config.toml
activation = "swiglu"
beta1 = 0.9
final_lr_fraction = 0.1
dataset = "wikipedia_en"
Each number is 200 + 40 x the weight over its row's rms, rounded and kept within 0 to 999. Layers, rows and columns count from 0. The size before them is the row's rms in percent of the matrix's.

# layer 3 MLP gate, 640x256, rms 0.0577, rows 198-216, columns 0-127
082,147,228,242,197,185,167,214,138,204,131,253,160,218,197,166,185,205,170,213,203,155,206,254,237,182,186,252,204,174,219,174,210,173,117,202,225,211,224,182,225,236,187,172,233,259,166,236,132,231,260,207,129,210,207,197,249,215,264,216,210,288,192,83,189,202,177,224,149,229,107,189,187,194,182,233,203,240,157,210,68,165,222,196,241,251,168,167,170,197,205,216,163,251,99,165,182,223,222,147,230,178,288,158,185,167,194,209,187,207,210,204,165,280,224,228,183,152,208,181,205,143,173,193,155,156,290,233,201
142,210,170,287,161,177,199,135,256,173,222,167,178,210,238,159,198,191,181,222,277,201,173,220,234,137,114,220,242,233,206,152,212,170,180,273,190,227,183,179,285,255,195,169,238,193,176,163,229,238,159,220,162,173,173,80,168,280,252,105,204,174,210,243,213,158,203,231,201,265,237,177,237,175,201,149,157,231,172,216,198,158,116,163,165,201,152,150,152,161,201,203,179,263,187,187,181,134,173,195,135,181,246,220,245,159,209,218,233,167,267,240,219,178,256,162,181,204,152,252,196,301,273,142,158,191,184,220,201
022,197,190,128,210,167,195,240,107,152,203,149,230,64,190,231,212,212,222,276,205,205,216,205,220,188,154,149,200,168,191,140,238,208,198,259,206,207,212,217,162,175,195,186,223,187,192,127,269,210,203,215,187,214,220,159,157,280,214,215,190,213,122,191,214,177,162,174,207,189,229,253,216,238,188,238,166,178,254,192,246,206,230,183,143,211,201,185,152,220,240,165,227,207,144,190,197,154,186,168,147,197,231,200,208,237,75,268,255,131,128,210,233,207,242,225,243,227,180,162,182,269,144,291,228,190,277,205,217
111,200,200,182,248,206,149,178,203,156,167,173,143,187,266,218,187,189,163,277,266,162,271,210,196,167,164,229,219,180,181,243,212,149,147,215,203,101,160,98,202,213,196,182,163,226,158,175,144,251,193,256,142,226,165,178,219,192,232,189,194,151,232,223,160,263,155,207,215,218,174,241,222,161,202,159,233,238,242,176,174,162,218,212,230,206,196,133,174,197,200,155,280,183,227,145,226,175,189,189,201,117,200,167,218,192,149,193,208,162,197,222,164,214,250,199,207,261,233,247,218,233,218,184,152,170,168,123,207
134,216,150,213,223,154,195,208,205,201,224,150,102,202,205,209,178,215,89,146,262,147,256,184,239,215,178,176,263,203,225,200,228,189,189,158,226,172,232,198,238,262,177,176,170,242,142,219,202,162,230,168,172,112,158,155,253,157,274,225,291,193,239,253,205,225,242,243,206,208,180,167,245,237,150,215,126,221,267,279,150,161,195,201,183,299,122,192,191,139,147,199,222,155,203,210,211,208,195,199,189,78,230,147,260,128,135,117,210,209,192,201,189,229,217,226,175,195,206,215,161,192,190,162,227,196,280,226,129
140,189,276,191,192,198,254,169,153,208,126,209,196,228,135,234,218,212,127,160,225,165,230,180,178,253,205,190,212,279,189,232,195,219,132,225,207,210,129,197,302,186,186,236,129,116,86,234,107,159,190,193,215,192,229,215,169,224,149,232,195,158,150,237,207,197,202,202,188,184,221,187,198,154,154,266,166,207,184,240,158,186,216,264,119,209,261,166,163,215,193,206,181,217,257,254,183,130,244,235,207,219,190,203,173,187,159,235,193,215,208,231,171,186,254,108,189,203,174,185,210,259,200,136,169,147,243,230,257
023,192,210,170,215,207,244,169,223,104,187,216,213,207,282,301,223,236,232,237,257,123,239,210,147,200,190,106,146,202,232,232,240,187,189,228,156,163,209,145,214,236,160,184,189,266,145,207,226,257,181,216,210,170,159,135,150,245,234,198,181,206,160,267,288,212,207,219,169,197,162,198,171,167,195,224,211,206,236,83,257,247,230,141,205,201,166,165,304,200,228,172,193,120,203,147,130,208,198,184,201,227,175,135,183,178,228,226,200,216,236,151,141,232,164,158,132,214,142,221,217,163,176,159,207,162,206,217,237
046,190,128,198,291,185,195,257,310,252,203,277,250,153,228,203,225,152,267,175,181,224,196,241,259,217,248,183,179,171,174,155,165,163,200,266,162,155,159,196,152,185,132,164,225,225,181,319,233,177,209,152,186,203,203,202,183,215,227,259,177,207,224,209,181,112,184,203,251,156,132,166,201,193,233,147,161,292,235,194,195,192,112,176,207,180,178,194,251,141,179,156,291,166,320,156,196,173,254,198,181,230,253,189,224,239,149,158,154,142,208,139,155,184,222,219,183,159,185,174,214,236,184,307,222,192,224,206,159
120,179,252,171,206,215,205,175,244,215,169,199,193,240,139,190,167,164,193,146,184,173,256,237,288,279,186,228,130,132,189,167,278,212,188,180,273,248,214,215,258,240,167,169,199,150,166,243,158,183,184,222,165,152,259,252,207,147,222,196,226,233,181,189,172,245,164,233,245,217,175,170,168,242,258,98,146,171,210,228,188,188,264,200,159,240,160,234,167,196,199,181,186,209,160,227,146,192,270,232,258,219,238,206,196,172,267,212,126,178,209,222,187,228,192,139,200,222,195,183,220,122,223,129,190,167,177,244,224
045,220,141,184,164,188,289,205,242,198,170,109,203,183,152,235,170,165,240,146,205,218,203,226,194,258,196,72,222,158,184,213,242,222,250,206,281,185,243,256,190,178,221,268,182,182,168,202,265,185,197,204,239,246,163,206,173,171,136,210,212,195,214,192,203,234,211,164,202,223,243,243,219,227,240,145,209,133,176,178,171,252,130,240,148,204,202,161,323,161,159,176,145,164,196,195,164,166,243,215,191,199,276,152,240,175,169,212,215,253,283,277,116,188,142,258,169,229,220,164,172,184,207,320,158,171,206,189,159
120,173,176,250,236,119,212,221,231,267,161,229,116,252,197,126,193,151,207,187,204,146,192,198,275,283,261,244,253,167,183,164,219,228,221,203,196,216,123,89,157,266,142,201,208,263,207,238,158,159,162,224,223,197,176,176,199,245,177,218,274,241,201,134,203,220,215,230,230,161,84,88,208,211,204,237,223,226,262,177,177,213,175,164,157,250,170,188,219,165,187,149,173,195,211,128,235,112,205,176,196,186,214,96,277,155,226,162,236,189,185,228,231,224,223,245,139,226,219,189,176,251,203,180,156,164,151,198,157
124,267,170,163,158,135,251,188,204,184,184,195,189,231,183,160,214,189,159,263,220,217,235,288,229,145,232,223,223,185,231,112,196,122,233,240,303,207,174,198,178,277,207,209,169,252,184,216,240,229,182,113,220,206,166,182,177,187,242,209,191,172,198,127,209,154,186,167,222,171,195,120,210,184,229,164,223,232,200,173,173,200,209,164,217,215,242,191,208,192,197,229,196,180,207,207,181,211,269,177,162,198,229,174,224,166,142,185,216,199,282,295,167,189,235,234,257,147,143,184,213,202,189,191,175,111,208,148,182
081,100,230,237,165,194,203,204,237,199,197,191,185,208,269,225,203,210,173,226,236,187,191,200,278,280,200,225,255,178,224,183,221,169,150,206,184,211,173,248,254,189,170,199,233,269,185,319,175,177,212,149,192,228,158,172,232,249,277,204,207,270,187,158,205,130,232,225,183,229,147,247,249,209,276,196,186,216,238,190,134,147,216,124,262,235,186,148,166,239,211,217,154,131,222,91,196,195,212,106,204,165,208,130,187,154,143,218,217,205,241,100,154,220,186,207,194,158,207,212,239,171,181,200,186,151,220,188,182
062,227,191,168,220,200,194,191,214,196,195,216,181,206,112,236,176,231,193,211,222,224,203,169,242,218,113,230,226,144,216,276,234,232,249,176,133,203,199,245,240,216,197,140,208,182,202,187,243,154,196,156,189,202,213,162,128,238,250,211,222,192,255,277,279,247,233,247,282,133,120,195,175,193,266,189,186,125,182,162,198,218,144,168,197,200,178,248,215,182,202,248,179,165,196,254,184,198,183,171,209,180,232,123,192,198,139,172,135,152,194,237,153,240,169,216,179,207,178,201,157,227,205,243,183,183,230,221,205
094,229,112,183,190,202,237,178,192,197,229,150,213,242,216,146,227,152,264,217,187,257,191,189,225,234,193,194,168,208,117,127,162,215,260,259,286,160,116,188,182,271,194,218,161,250,224,113,185,239,248,237,237,224,256,187,215,219,187,159,151,177,149,170,190,192,252,155,127,210,190,193,183,169,268,198,193,216,127,195,228,215,179,248,159,209,231,134,139,244,193,258,191,243,186,151,189,110,211,277,192,171,122,235,176,184,209,159,228,282,288,194,141,134,209,198,191,274,139,222,251,212,216,229,268,207,183,165,182
127,207,124,207,209,210,194,198,184,235,209,206,198,183,142,186,239,226,193,189,225,103,205,282,160,231,203,191,172,241,269,207,153,222,223,306,180,215,229,195,153,168,202,238,172,243,227,272,209,195,153,210,196,187,245,213,154,239,169,223,216,176,222,242,198,172,144,203,159,149,211,171,165,188,134,186,196,312,178,205,152,210,224,122,172,277,162,206,285,225,222,238,231,220,218,155,204,205,133,219,279,206,191,203,201,205,207,164,260,116,228,115,200,211,262,166,184,196,255,187,184,136,173,242,184,152,214,213,137
131,185,156,231,241,252,246,179,241,148,239,270,226,230,150,264,195,119,214,153,166,216,175,238,205,206,219,208,209,159,223,197,182,265,206,166,128,184,136,163,224,254,210,200,219,183,191,276,276,173,231,207,230,203,242,193,300,196,176,245,260,246,182,250,164,224,245,235,240,129,150,142,209,205,144,166,161,116,234,216,223,195,259,212,192,166,186,233,191,140,196,243,214,173,242,264,133,220,222,192,271,203,183,212,227,166,196,139,220,182,163,189,181,205,208,155,260,206,189,178,258,167,201,153,258,174,162,256,187
127,209,278,188,225,213,187,161,152,223,204,159,181,166,194,267,166,199,193,115,260,212,206,103,170,178,132,180,192,234,153,196,216,204,258,236,117,232,178,144,151,168,208,241,181,181,252,203,213,185,274,168,231,135,177,156,167,251,190,171,198,178,210,164,225,223,165,231,199,183,254,196,235,172,187,180,179,206,226,194,237,225,131,201,251,141,150,167,214,264,148,147,232,179,170,255,238,186,267,154,159,167,191,234,233,223,205,221,164,184,156,220,267,206,221,214,239,253,215,213,176,238,146,220,225,234,280,187,114
060,162,156,175,171,204,246,131,216,241,204,201,163,211,162,206,146,187,232,166,222,167,153,259,141,256,218,164,257,229,209,177,127,225,265,228,205,178,222,138,196,265,132,134,225,192,99,158,247,128,166,261,209,214,205,169,229,181,242,291,193,217,143,205,212,263,234,250,174,189,177,149,270,204,182,188,188,149,284,155,247,238,265,179,236,190,170,196,188,217,212,174,174,206,189,201,202,257,221,183,258,196,257,173,240,158,220,157,95,159,194,220,292,177,152,200,127,170,250,228,250,221,170,183,162,206,207,286,103
# layer 3 MLP up, 640x256, rms 0.0559, rows 198-215, columns 0-127
078,200,212,243,152,157,175,207,145,189,123,184,175,174,237,235,185,174,151,158,208,224,223,231,235,205,163,254,197,219,201,229,167,232,224,198,238,224,205,176,140,209,254,186,255,247,133,229,134,198,252,261,193,219,148,254,282,184,267,207,201,188,177,190,196,221,279,246,200,153,163,162,191,142,229,141,242,170,145,203,132,204,124,138,278,191,225,185,205,207,181,198,172,221,134,169,226,172,187,170,269,201,226,249,183,247,298,221,168,202,217,245,157,248,189,260,176,156,180,196,218,235,214,238,120,183,254,220,174
181,185,186,186,115,243,196,180,220,170,207,193,285,197,186,178,181,224,231,207,195,249,128,193,160,153,207,179,156,227,147,141,157,202,256,221,207,207,258,191,237,194,283,201,309,231,195,162,184,224,217,211,181,235,216,203,192,229,229,144,98,114,245,271,242,162,188,113,174,201,274,227,204,221,201,195,233,229,153,230,248,162,154,213,214,114,183,216,198,191,209,223,191,277,211,219,170,185,192,177,196,239,194,269,165,230,214,267,215,215,207,182,197,215,175,182,184,231,92,216,208,271,286,190,160,234,196,165,240
024,164,157,189,233,205,180,195,231,270,197,165,195,267,189,278,183,218,183,87,225,176,144,173,237,182,179,234,199,196,202,202,214,193,172,209,256,226,226,261,178,159,286,126,187,214,204,182,153,208,209,162,158,156,197,227,244,185,104,225,173,212,228,166,94,190,214,188,181,211,182,313,205,110,196,160,242,240,205,115,198,230,206,234,166,174,172,174,195,246,105,167,260,229,247,223,224,220,249,238,230,200,234,155,213,175,169,162,203,163,208,306,151,204,222,231,142,166,228,171,199,195,192,239,227,233,61,206,173
095,239,167,280,204,148,197,181,215,273,252,213,181,210,217,187,219,170,175,182,129,208,144,220,195,178,178,176,243,199,180,167,246,258,262,168,197,259,153,281,202,193,194,230,190,270,236,259,268,159,150,189,265,218,225,193,221,218,208,227,243,292,124,168,201,161,235,244,246,206,233,155,225,281,229,258,125,238,169,223,179,252,152,174,125,241,186,208,279,171,153,197,190,168,183,245,210,173,213,196,132,254,165,211,243,234,270,179,231,246,194,223,211,209,208,205,128,103,188,164,211,236,182,212,266,206,173,245,183
147,157,302,238,206,244,225,180,256,245,204,233,211,195,216,214,175,194,191,242,200,182,199,155,188,186,231,257,193,100,150,229,170,239,162,183,154,193,194,229,109,212,219,245,209,164,233,210,199,249,160,179,196,256,263,178,190,159,219,210,214,326,234,210,187,287,151,221,221,166,178,205,160,174,266,185,178,196,173,176,250,228,162,184,154,212,192,101,194,342,209,181,154,205,241,166,255,221,205,92,198,216,212,219,218,218,239,243,176,200,186,217,163,185,202,231,152,212,154,240,233,241,175,229,248,157,193,149,177
153,207,205,224,248,191,165,172,221,150,267,237,115,187,196,143,135,177,163,200,233,179,232,194,198,249,175,269,208,166,270,257,252,210,166,200,217,204,209,184,209,269,152,86,188,208,189,216,227,170,239,207,201,201,173,204,225,164,218,283,298,292,190,247,193,203,185,261,244,284,195,192,187,270,207,185,178,161,273,189,163,197,153,132,243,271,148,252,161,100,201,171,218,143,210,174,202,281,190,143,191,173,241,193,253,132,234,184,160,161,180,215,199,235,199,303,209,157,275,166,205,194,147,210,246,158,223,238,159
027,267,240,187,217,203,219,251,202,166,197,181,189,194,244,186,169,195,209,296,180,156,223,199,152,204,250,205,190,205,175,152,219,136,137,221,137,253,227,196,193,166,111,173,226,205,253,242,269,189,226,178,208,222,192,242,249,227,217,218,210,241,142,205,161,140,179,172,192,195,225,200,172,230,273,196,197,190,276,251,198,202,169,225,181,230,236,180,258,195,166,202,224,196,177,99,200,213,152,276,184,196,193,206,207,179,246,195,172,188,195,194,238,210,163,191,284,242,183,160,220,230,200,240,211,253,194,225,269
042,140,215,191,188,189,129,270,221,246,192,224,175,178,102,174,238,222,170,231,198,185,189,226,157,223,235,195,273,187,198,223,174,241,181,225,148,182,238,183,183,231,178,277,201,210,226,188,238,179,271,229,200,178,175,215,182,237,207,214,209,208,107,224,206,132,223,196,227,225,210,224,230,297,174,180,169,200,222,297,201,151,177,207,224,210,205,150,207,165,259,168,127,195,244,181,229,240,179,146,230,157,348,153,229,146,82,263,161,170,206,324,153,244,164,196,139,129,241,262,146,204,274,246,244,192,235,138,220
088,224,131,298,238,183,197,183,161,220,229,147,181,231,281,226,258,171,194,181,195,137,210,166,175,231,237,211,178,254,242,186,160,209,161,164,96,186,180,156,229,185,170,224,155,238,241,191,254,269,208,193,268,205,184,164,189,232,266,189,230,150,157,204,222,134,204,249,148,207,204,168,230,177,185,277,194,180,243,169,212,222,172,199,142,230,281,229,213,172,207,189,244,137,201,192,210,202,244,192,173,146,121,215,275,189,188,143,245,264,181,152,210,230,226,175,144,231,208,112,228,281,191,228,245,117,201,219,190
040,196,136,248,200,215,176,136,193,243,161,112,186,166,118,159,148,226,210,147,224,181,179,155,220,224,218,223,221,214,181,234,191,219,130,147,196,230,261,279,212,237,218,164,229,199,183,158,209,204,221,267,221,154,210,215,257,193,180,228,204,187,122,227,103,176,153,199,156,164,250,133,214,242,202,241,195,140,179,255,244,232,216,270,235,177,153,221,246,187,239,211,220,217,178,266,204,175,242,140,110,219,255,199,201,199,194,191,161,168,262,247,204,207,186,200,251,208,232,129,171,201,167,216,129,240,155,242,179
141,231,107,241,197,184,211,232,218,216,239,257,226,186,127,171,220,270,260,242,191,238,199,206,216,244,116,183,249,164,195,132,198,179,202,241,140,184,192,267,190,182,201,170,213,159,250,242,180,119,195,189,232,220,210,255,277,169,166,190,197,201,179,168,167,182,232,219,187,227,161,201,168,229,213,236,235,206,246,228,204,230,306,242,127,216,202,185,140,210,129,209,247,142,179,227,226,221,264,181,236,180,161,273,182,235,161,175,166,215,290,145,162,212,212,179,195,190,184,152,269,152,162,249,209,279,161,158,257
129,182,131,164,185,231,168,194,182,216,218,194,202,217,168,160,144,237,240,121,159,190,147,181,217,220,135,154,224,222,234,198,112,184,155,225,194,253,194,242,139,186,217,139,205,179,170,114,124,253,189,255,161,208,187,164,301,163,215,209,156,157,294,279,132,280,215,179,178,266,236,290,176,176,148,189,183,184,250,157,192,181,193,220,201,189,193,188,195,204,167,182,159,184,124,262,167,199,265,213,232,192,216,210,158,231,155,242,155,218,165,105,199,155,202,131,250,226,182,231,190,196,188,236,202,273,244,188,208
085,239,236,215,181,212,186,138,243,238,296,185,207,224,195,169,213,183,147,196,158,135,186,226,130,142,141,204,187,204,200,198,209,211,185,245,218,143,228,166,239,220,166,192,150,186,208,180,149,226,188,177,251,189,134,242,232,195,233,174,172,200,167,209,152,158,190,160,221,214,306,150,138,238,36,245,139,133,198,230,188,241,195,269,172,185,212,257,155,187,208,146,221,253,138,201,234,204,249,276,73,201,194,211,199,226,204,204,203,191,131,247,235,144,244,226,217,176,203,188,201,127,182,203,165,168,180,233,256
061,142,184,226,233,225,229,180,192,246,182,224,219,251,211,200,216,189,285,218,226,163,213,213,135,210,259,153,260,219,229,202,138,109,147,193,191,234,225,189,208,205,148,232,183,188,247,146,224,225,217,241,136,216,206,253,176,192,226,192,187,96,171,257,254,154,141,230,212,150,197,154,222,237,122,180,188,207,170,200,212,165,283,243,256,187,235,179,202,149,201,161,161,188,165,136,248,130,139,233,127,237,197,223,238,182,151,162,211,168,202,214,221,202,166,148,115,195,194,223,235,166,106,260,277,265,206,203,214
104,205,192,286,229,183,211,248,222,170,198,160,178,261,160,195,139,121,131,196,192,228,269,148,232,242,212,170,180,205,234,194,232,210,193,195,251,182,226,116,154,188,218,159,203,163,200,261,189,133,202,209,269,190,139,133,237,195,183,245,239,70,220,306,196,244,254,242,226,174,232,173,192,162,194,239,177,216,205,205,208,190,162,201,249,221,251,126,249,147,179,212,188,194,215,267,235,259,138,231,214,204,195,227,225,178,264,246,178,191,214,268,246,156,155,184,181,215,185,178,166,145,116,216,225,185,234,188,170
126,218,205,214,216,149,202,229,233,159,149,181,182,245,152,225,172,153,193,159,277,278,224,169,235,160,131,212,274,231,205,191,265,163,185,150,175,194,89,209,213,223,197,187,187,138,188,178,188,153,261,182,192,188,226,141,263,180,244,204,220,251,202,99,193,202,283,237,291,191,187,220,211,259,331,135,237,161,243,155,165,194,193,179,181,188,219,252,115,177,162,99,182,101,150,232,220,176,252,178,153,139,205,185,243,196,229,186,151,239,232,198,247,221,226,244,184,206,216,172,226,182,190,215,278,136,182,179,166
121,185,169,187,165,240,180,157,180,194,203,218,219,188,244,204,263,171,176,161,193,267,208,264,146,130,192,185,154,204,145,142,175,208,350,257,236,207,149,150,130,221,174,179,207,204,185,98,189,209,185,265,211,175,266,226,146,171,220,112,171,196,179,262,176,200,238,147,230,179,292,167,182,205,142,168,197,145,230,196,223,202,239,244,96,173,190,164,242,232,121,159,245,239,141,250,243,98,205,143,192,219,196,225,169,185,234,267,222,193,214,174,233,215,216,201,191,179,153,203,194,210,222,186,203,259,189,225,183
127,172,206,279,204,192,226,168,145,216,178,169,179,239,260,123,171,174,211,230,205,189,172,186,270,263,224,226,287,157,220,246,221,219,189,256,218,229,228,177,263,196,187,200,193,182,203,168,151,210,174,263,192,194,274,220,213,202,180,228,283,203,190,126,171,221,163,275,198,141,178,189,247,181,159,219,181,171,231,165,136,240,170,180,198,240,181,208,169,165,268,274,177,207,215,226,114,213,175,201,169,197,182,140,230,126,159,169,211,146,189,135,202,157,205,220,142,133,216,245,183,258,182,214,214,186,262,152,252
# layer 3 MLP down (transposed), 640x256, rms 0.054, rows 198-215, columns 0-127
080,165,177,211,196,165,176,215,180,177,254,136,265,143,237,244,211,249,167,232,183,276,201,145,197,233,205,140,226,203,107,182,193,254,292,170,183,252,204,200,171,180,234,202,216,190,215,149,210,210,241,209,314,205,245,230,188,192,102,155,145,166,147,247,265,200,211,211,197,111,232,199,224,197,212,107,224,163,128,169,299,261,142,218,220,156,211,238,223,236,185,220,160,166,182,207,180,173,216,273,232,219,148,190,139,247,241,230,203,115,220,171,215,140,151,165,165,232,173,241,221,218,219,208,171,210,205,177,243
141,175,224,124,218,214,185,260,167,224,172,228,267,191,152,196,213,203,208,183,133,228,242,201,182,285,258,143,202,144,169,207,172,208,209,129,221,181,241,213,99,164,246,225,198,205,251,235,172,203,260,173,263,222,217,306,225,142,147,328,185,196,192,176,199,224,187,152,211,177,189,219,170,216,180,260,232,224,239,195,241,208,290,244,246,215,256,241,219,236,203,201,223,107,203,221,198,274,216,221,261,217,143,205,136,207,168,201,146,221,140,166,175,210,158,249,216,240,270,148,235,140,143,169,240,213,205,177,228
020,248,185,181,177,192,261,245,228,149,115,139,128,261,164,220,184,143,255,271,190,201,225,226,183,195,229,217,273,85,243,243,351,245,177,222,195,253,237,161,224,221,229,217,202,221,253,198,193,147,192,195,194,226,132,188,168,174,156,176,176,182,214,182,163,223,161,168,166,244,236,258,217,153,218,180,190,175,252,283,173,190,203,205,172,283,145,162,163,245,154,238,236,205,209,192,203,174,157,180,189,204,225,217,155,242,197,206,206,198,307,274,123,197,198,186,190,198,260,129,195,199,117,261,189,210,235,202,160
105,201,220,181,255,228,142,164,202,221,163,213,36,196,251,227,177,217,150,254,235,201,276,210,202,204,136,251,216,201,190,187,250,185,130,228,215,103,140,169,186,185,158,225,148,197,192,190,221,233,188,243,166,194,155,190,201,213,265,238,201,236,156,178,161,265,187,250,219,238,190,236,266,169,193,147,194,222,252,229,167,139,252,162,190,278,150,135,216,197,172,144,268,132,205,175,236,164,200,223,171,102,196,152,232,177,185,178,208,176,161,207,189,243,204,210,186,190,253,224,175,227,134,186,139,171,139,172,198
155,153,291,257,175,231,222,166,271,254,187,203,170,209,197,184,145,139,143,220,199,157,177,164,192,204,202,233,210,126,152,226,214,226,147,167,169,170,184,189,88,254,192,231,179,196,217,177,183,260,175,162,239,229,224,159,229,155,220,238,280,274,195,207,202,275,153,249,213,200,197,172,182,182,243,154,147,227,146,168,211,238,183,141,155,240,201,89,204,313,186,186,133,209,193,192,244,191,195,102,199,187,214,222,206,204,194,234,206,200,231,208,168,173,196,225,178,198,164,228,197,205,161,199,217,153,211,153,178
151,203,250,191,188,192,269,160,176,199,185,279,94,249,143,172,228,213,124,179,219,130,252,204,203,270,217,251,171,274,244,253,190,166,133,240,185,216,197,210,272,189,141,178,110,138,101,248,174,144,253,187,195,170,241,223,197,188,127,281,212,191,159,272,126,167,196,231,187,214,229,189,191,210,172,274,166,180,274,170,180,153,205,188,113,230,233,194,185,172,221,234,190,204,228,218,181,150,210,209,234,204,226,192,183,175,163,243,174,213,240,195,148,213,235,189,180,163,210,177,215,244,206,167,201,128,224,241,221
021,269,151,184,224,169,190,264,175,180,246,203,128,149,225,167,239,115,191,193,231,295,215,248,214,196,221,202,178,240,281,105,167,164,197,245,288,230,214,227,154,184,182,230,107,225,127,267,170,148,180,219,257,151,131,160,190,215,237,164,179,211,203,204,217,163,248,167,276,244,144,193,172,258,269,173,171,196,202,204,134,243,223,131,131,201,209,149,214,195,204,129,253,227,170,171,172,126,167,226,182,205,218,147,239,206,177,215,146,173,146,156,241,246,305,234,195,237,162,156,172,242,290,226,256,206,202,231,187
038,113,231,189,199,213,186,254,229,233,137,254,198,207,180,174,174,297,209,174,138,229,193,215,250,225,181,117,304,167,131,194,172,270,172,296,213,189,164,199,240,264,212,204,277,240,143,213,202,154,239,173,133,253,204,231,169,171,204,220,192,182,206,178,224,197,203,189,218,222,159,220,218,203,237,134,174,299,240,233,222,132,164,197,154,190,163,225,262,166,278,195,261,164,184,202,197,125,253,200,256,158,189,220,173,152,207,195,198,189,177,233,218,274,190,224,192,164,268,171,175,148,184,152,172,203,201,188,176
104,202,233,187,197,198,182,183,208,200,196,192,138,230,154,166,188,122,172,131,186,150,294,239,235,250,213,239,136,141,210,209,266,169,215,195,210,231,164,194,231,265,99,212,193,213,156,223,172,178,200,256,176,157,221,215,195,168,272,188,279,197,179,189,195,198,186,268,282,234,154,118,198,248,207,104,164,161,274,198,226,179,214,185,137,240,207,262,138,192,181,196,196,172,164,213,139,220,298,207,259,200,207,230,231,161,253,216,186,186,219,211,221,246,212,143,197,209,216,185,258,166,203,145,214,148,172,258,223
038,181,162,218,196,209,196,208,210,235,149,94,228,222,195,197,166,218,226,179,206,182,180,191,187,209,161,177,209,245,192,221,125,227,215,173,189,204,242,179,187,198,258,186,230,250,162,237,233,168,218,271,264,194,206,231,225,238,210,262,222,188,183,288,241,158,135,137,217,137,236,187,225,135,216,196,154,214,175,136,202,249,227,216,229,151,128,123,300,204,279,167,189,189,289,228,247,226,237,165,165,268,250,214,113,276,206,181,185,251,162,207,216,210,197,186,238,165,182,154,164,230,236,239,183,151,208,230,176
149,246,88,226,192,165,242,243,225,193,242,282,174,174,152,169,239,296,234,244,204,237,243,201,217,265,135,184,250,155,231,123,185,205,195,252,134,177,174,262,167,179,185,186,241,182,254,252,200,117,215,152,243,216,192,233,266,159,141,213,189,204,164,135,189,200,243,255,180,240,147,171,175,217,195,231,210,199,291,224,188,218,279,206,75,255,205,192,155,194,150,191,239,103,169,191,226,227,221,199,184,182,150,256,193,212,153,149,183,191,270,165,189,229,175,172,191,175,184,143,266,183,197,215,198,228,175,169,234
116,191,148,177,205,199,197,207,240,189,165,204,162,206,175,195,168,231,174,136,163,163,135,129,244,287,188,168,225,244,228,190,205,222,94,215,189,219,220,238,165,185,183,191,160,268,225,191,156,239,214,223,161,173,216,164,259,211,212,181,217,211,221,331,142,237,178,184,152,283,191,308,225,175,174,220,167,201,241,153,185,161,151,176,218,221,158,187,152,160,148,227,211,153,205,196,236,217,240,210,230,220,183,181,155,208,169,208,186,217,153,138,176,236,182,201,131,234,229,221,169,184,157,210,214,177,192,219,173
080,178,233,223,223,275,167,156,185,181,281,156,186,184,216,197,276,179,173,210,146,108,165,241,190,132,160,203,148,227,155,210,192,206,157,162,249,178,278,150,298,258,195,203,134,180,231,223,141,237,164,184,236,199,102,217,191,147,292,183,174,195,195,214,181,143,150,189,206,231,230,208,157,224,155,261,160,176,227,223,138,172,211,219,192,230,235,249,188,199,173,165,195,211,188,205,183,224,196,240,131,225,212,201,192,180,158,217,215,265,174,176,228,181,244,211,228,162,221,143,168,161,156,155,142,122,159,287,220
061,175,177,202,208,219,205,174,226,282,208,204,230,177,178,183,241,152,265,132,248,230,237,184,74,174,198,270,231,187,209,223,178,209,210,190,204,187,152,228,209,179,162,198,156,217,191,186,248,212,197,230,123,172,233,263,225,208,265,155,149,139,175,313,244,243,168,273,200,159,185,172,192,225,176,211,167,194,220,194,267,170,180,227,216,208,229,189,204,185,205,155,173,154,202,188,223,152,168,189,138,159,188,183,144,186,245,175,206,199,199,208,225,196,159,175,116,247,168,217,220,196,186,192,226,238,212,198,184
100,155,206,182,180,246,200,168,204,227,197,155,179,123,206,165,207,307,188,224,193,207,148,208,158,221,145,217,196,216,148,181,230,179,205,180,215,223,191,249,259,167,229,219,200,232,200,174,237,244,196,184,150,206,213,259,174,231,241,160,167,274,216,162,184,158,151,147,141,282,152,191,133,206,178,168,163,193,157,168,188,143,283,236,194,174,246,211,136,212,183,205,185,238,163,176,122,146,209,151,222,176,211,129,141,189,166,120,205,233,207,151,135,209,240,253,226,208,187,160,225,252,167,173,198,132,202,236,210
134,211,83,222,179,184,209,243,197,260,219,191,159,213,166,179,208,184,197,160,244,189,233,246,189,201,187,223,224,227,280,231,200,224,201,293,174,209,189,244,144,159,194,211,148,222,198,254,203,178,215,200,215,179,244,163,192,249,209,231,252,216,182,158,167,215,204,212,211,186,189,224,191,197,182,146,204,265,200,256,158,204,223,132,157,291,159,279,172,201,185,184,224,148,183,178,210,181,176,228,196,83,166,153,211,221,205,123,184,141,201,162,203,223,233,158,179,185,311,122,213,138,205,247,249,131,204,185,91
127,205,215,137,148,197,115,205,226,196,210,272,260,154,277,199,227,210,106,187,218,227,198,226,189,196,191,164,181,289,153,207,186,216,281,229,199,245,204,153,176,198,190,182,215,214,248,152,223,224,195,232,146,214,166,221,153,218,203,141,150,178,254,227,203,183,166,161,170,176,298,209,238,141,183,160,214,189,164,156,160,176,240,189,172,214,185,152,217,208,197,180,235,280,160,174,270,168,184,179,209,202,163,211,125,209,173,268,209,196,249,183,197,237,192,168,214,257,130,206,177,189,209,204,233,194,247,193,247
132,222,255,192,194,188,207,177,162,210,200,179,217,194,200,210,162,200,258,144,253,216,195,123,157,177,178,199,222,234,97,228,242,208,245,222,127,234,161,115,150,204,186,250,223,162,242,186,207,192,268,221,230,159,177,194,177,278,168,208,194,176,218,128,199,250,147,239,223,198,278,213,237,151,159,167,195,223,203,179,232,276,143,159,285,112,145,212,189,234,232,134,226,139,198,236,244,219,230,148,145,140,198,242,266,216,207,190,215,182,140,181,253,200,219,205,213,206,223,206,180,196,183,177,236,229,273,159,174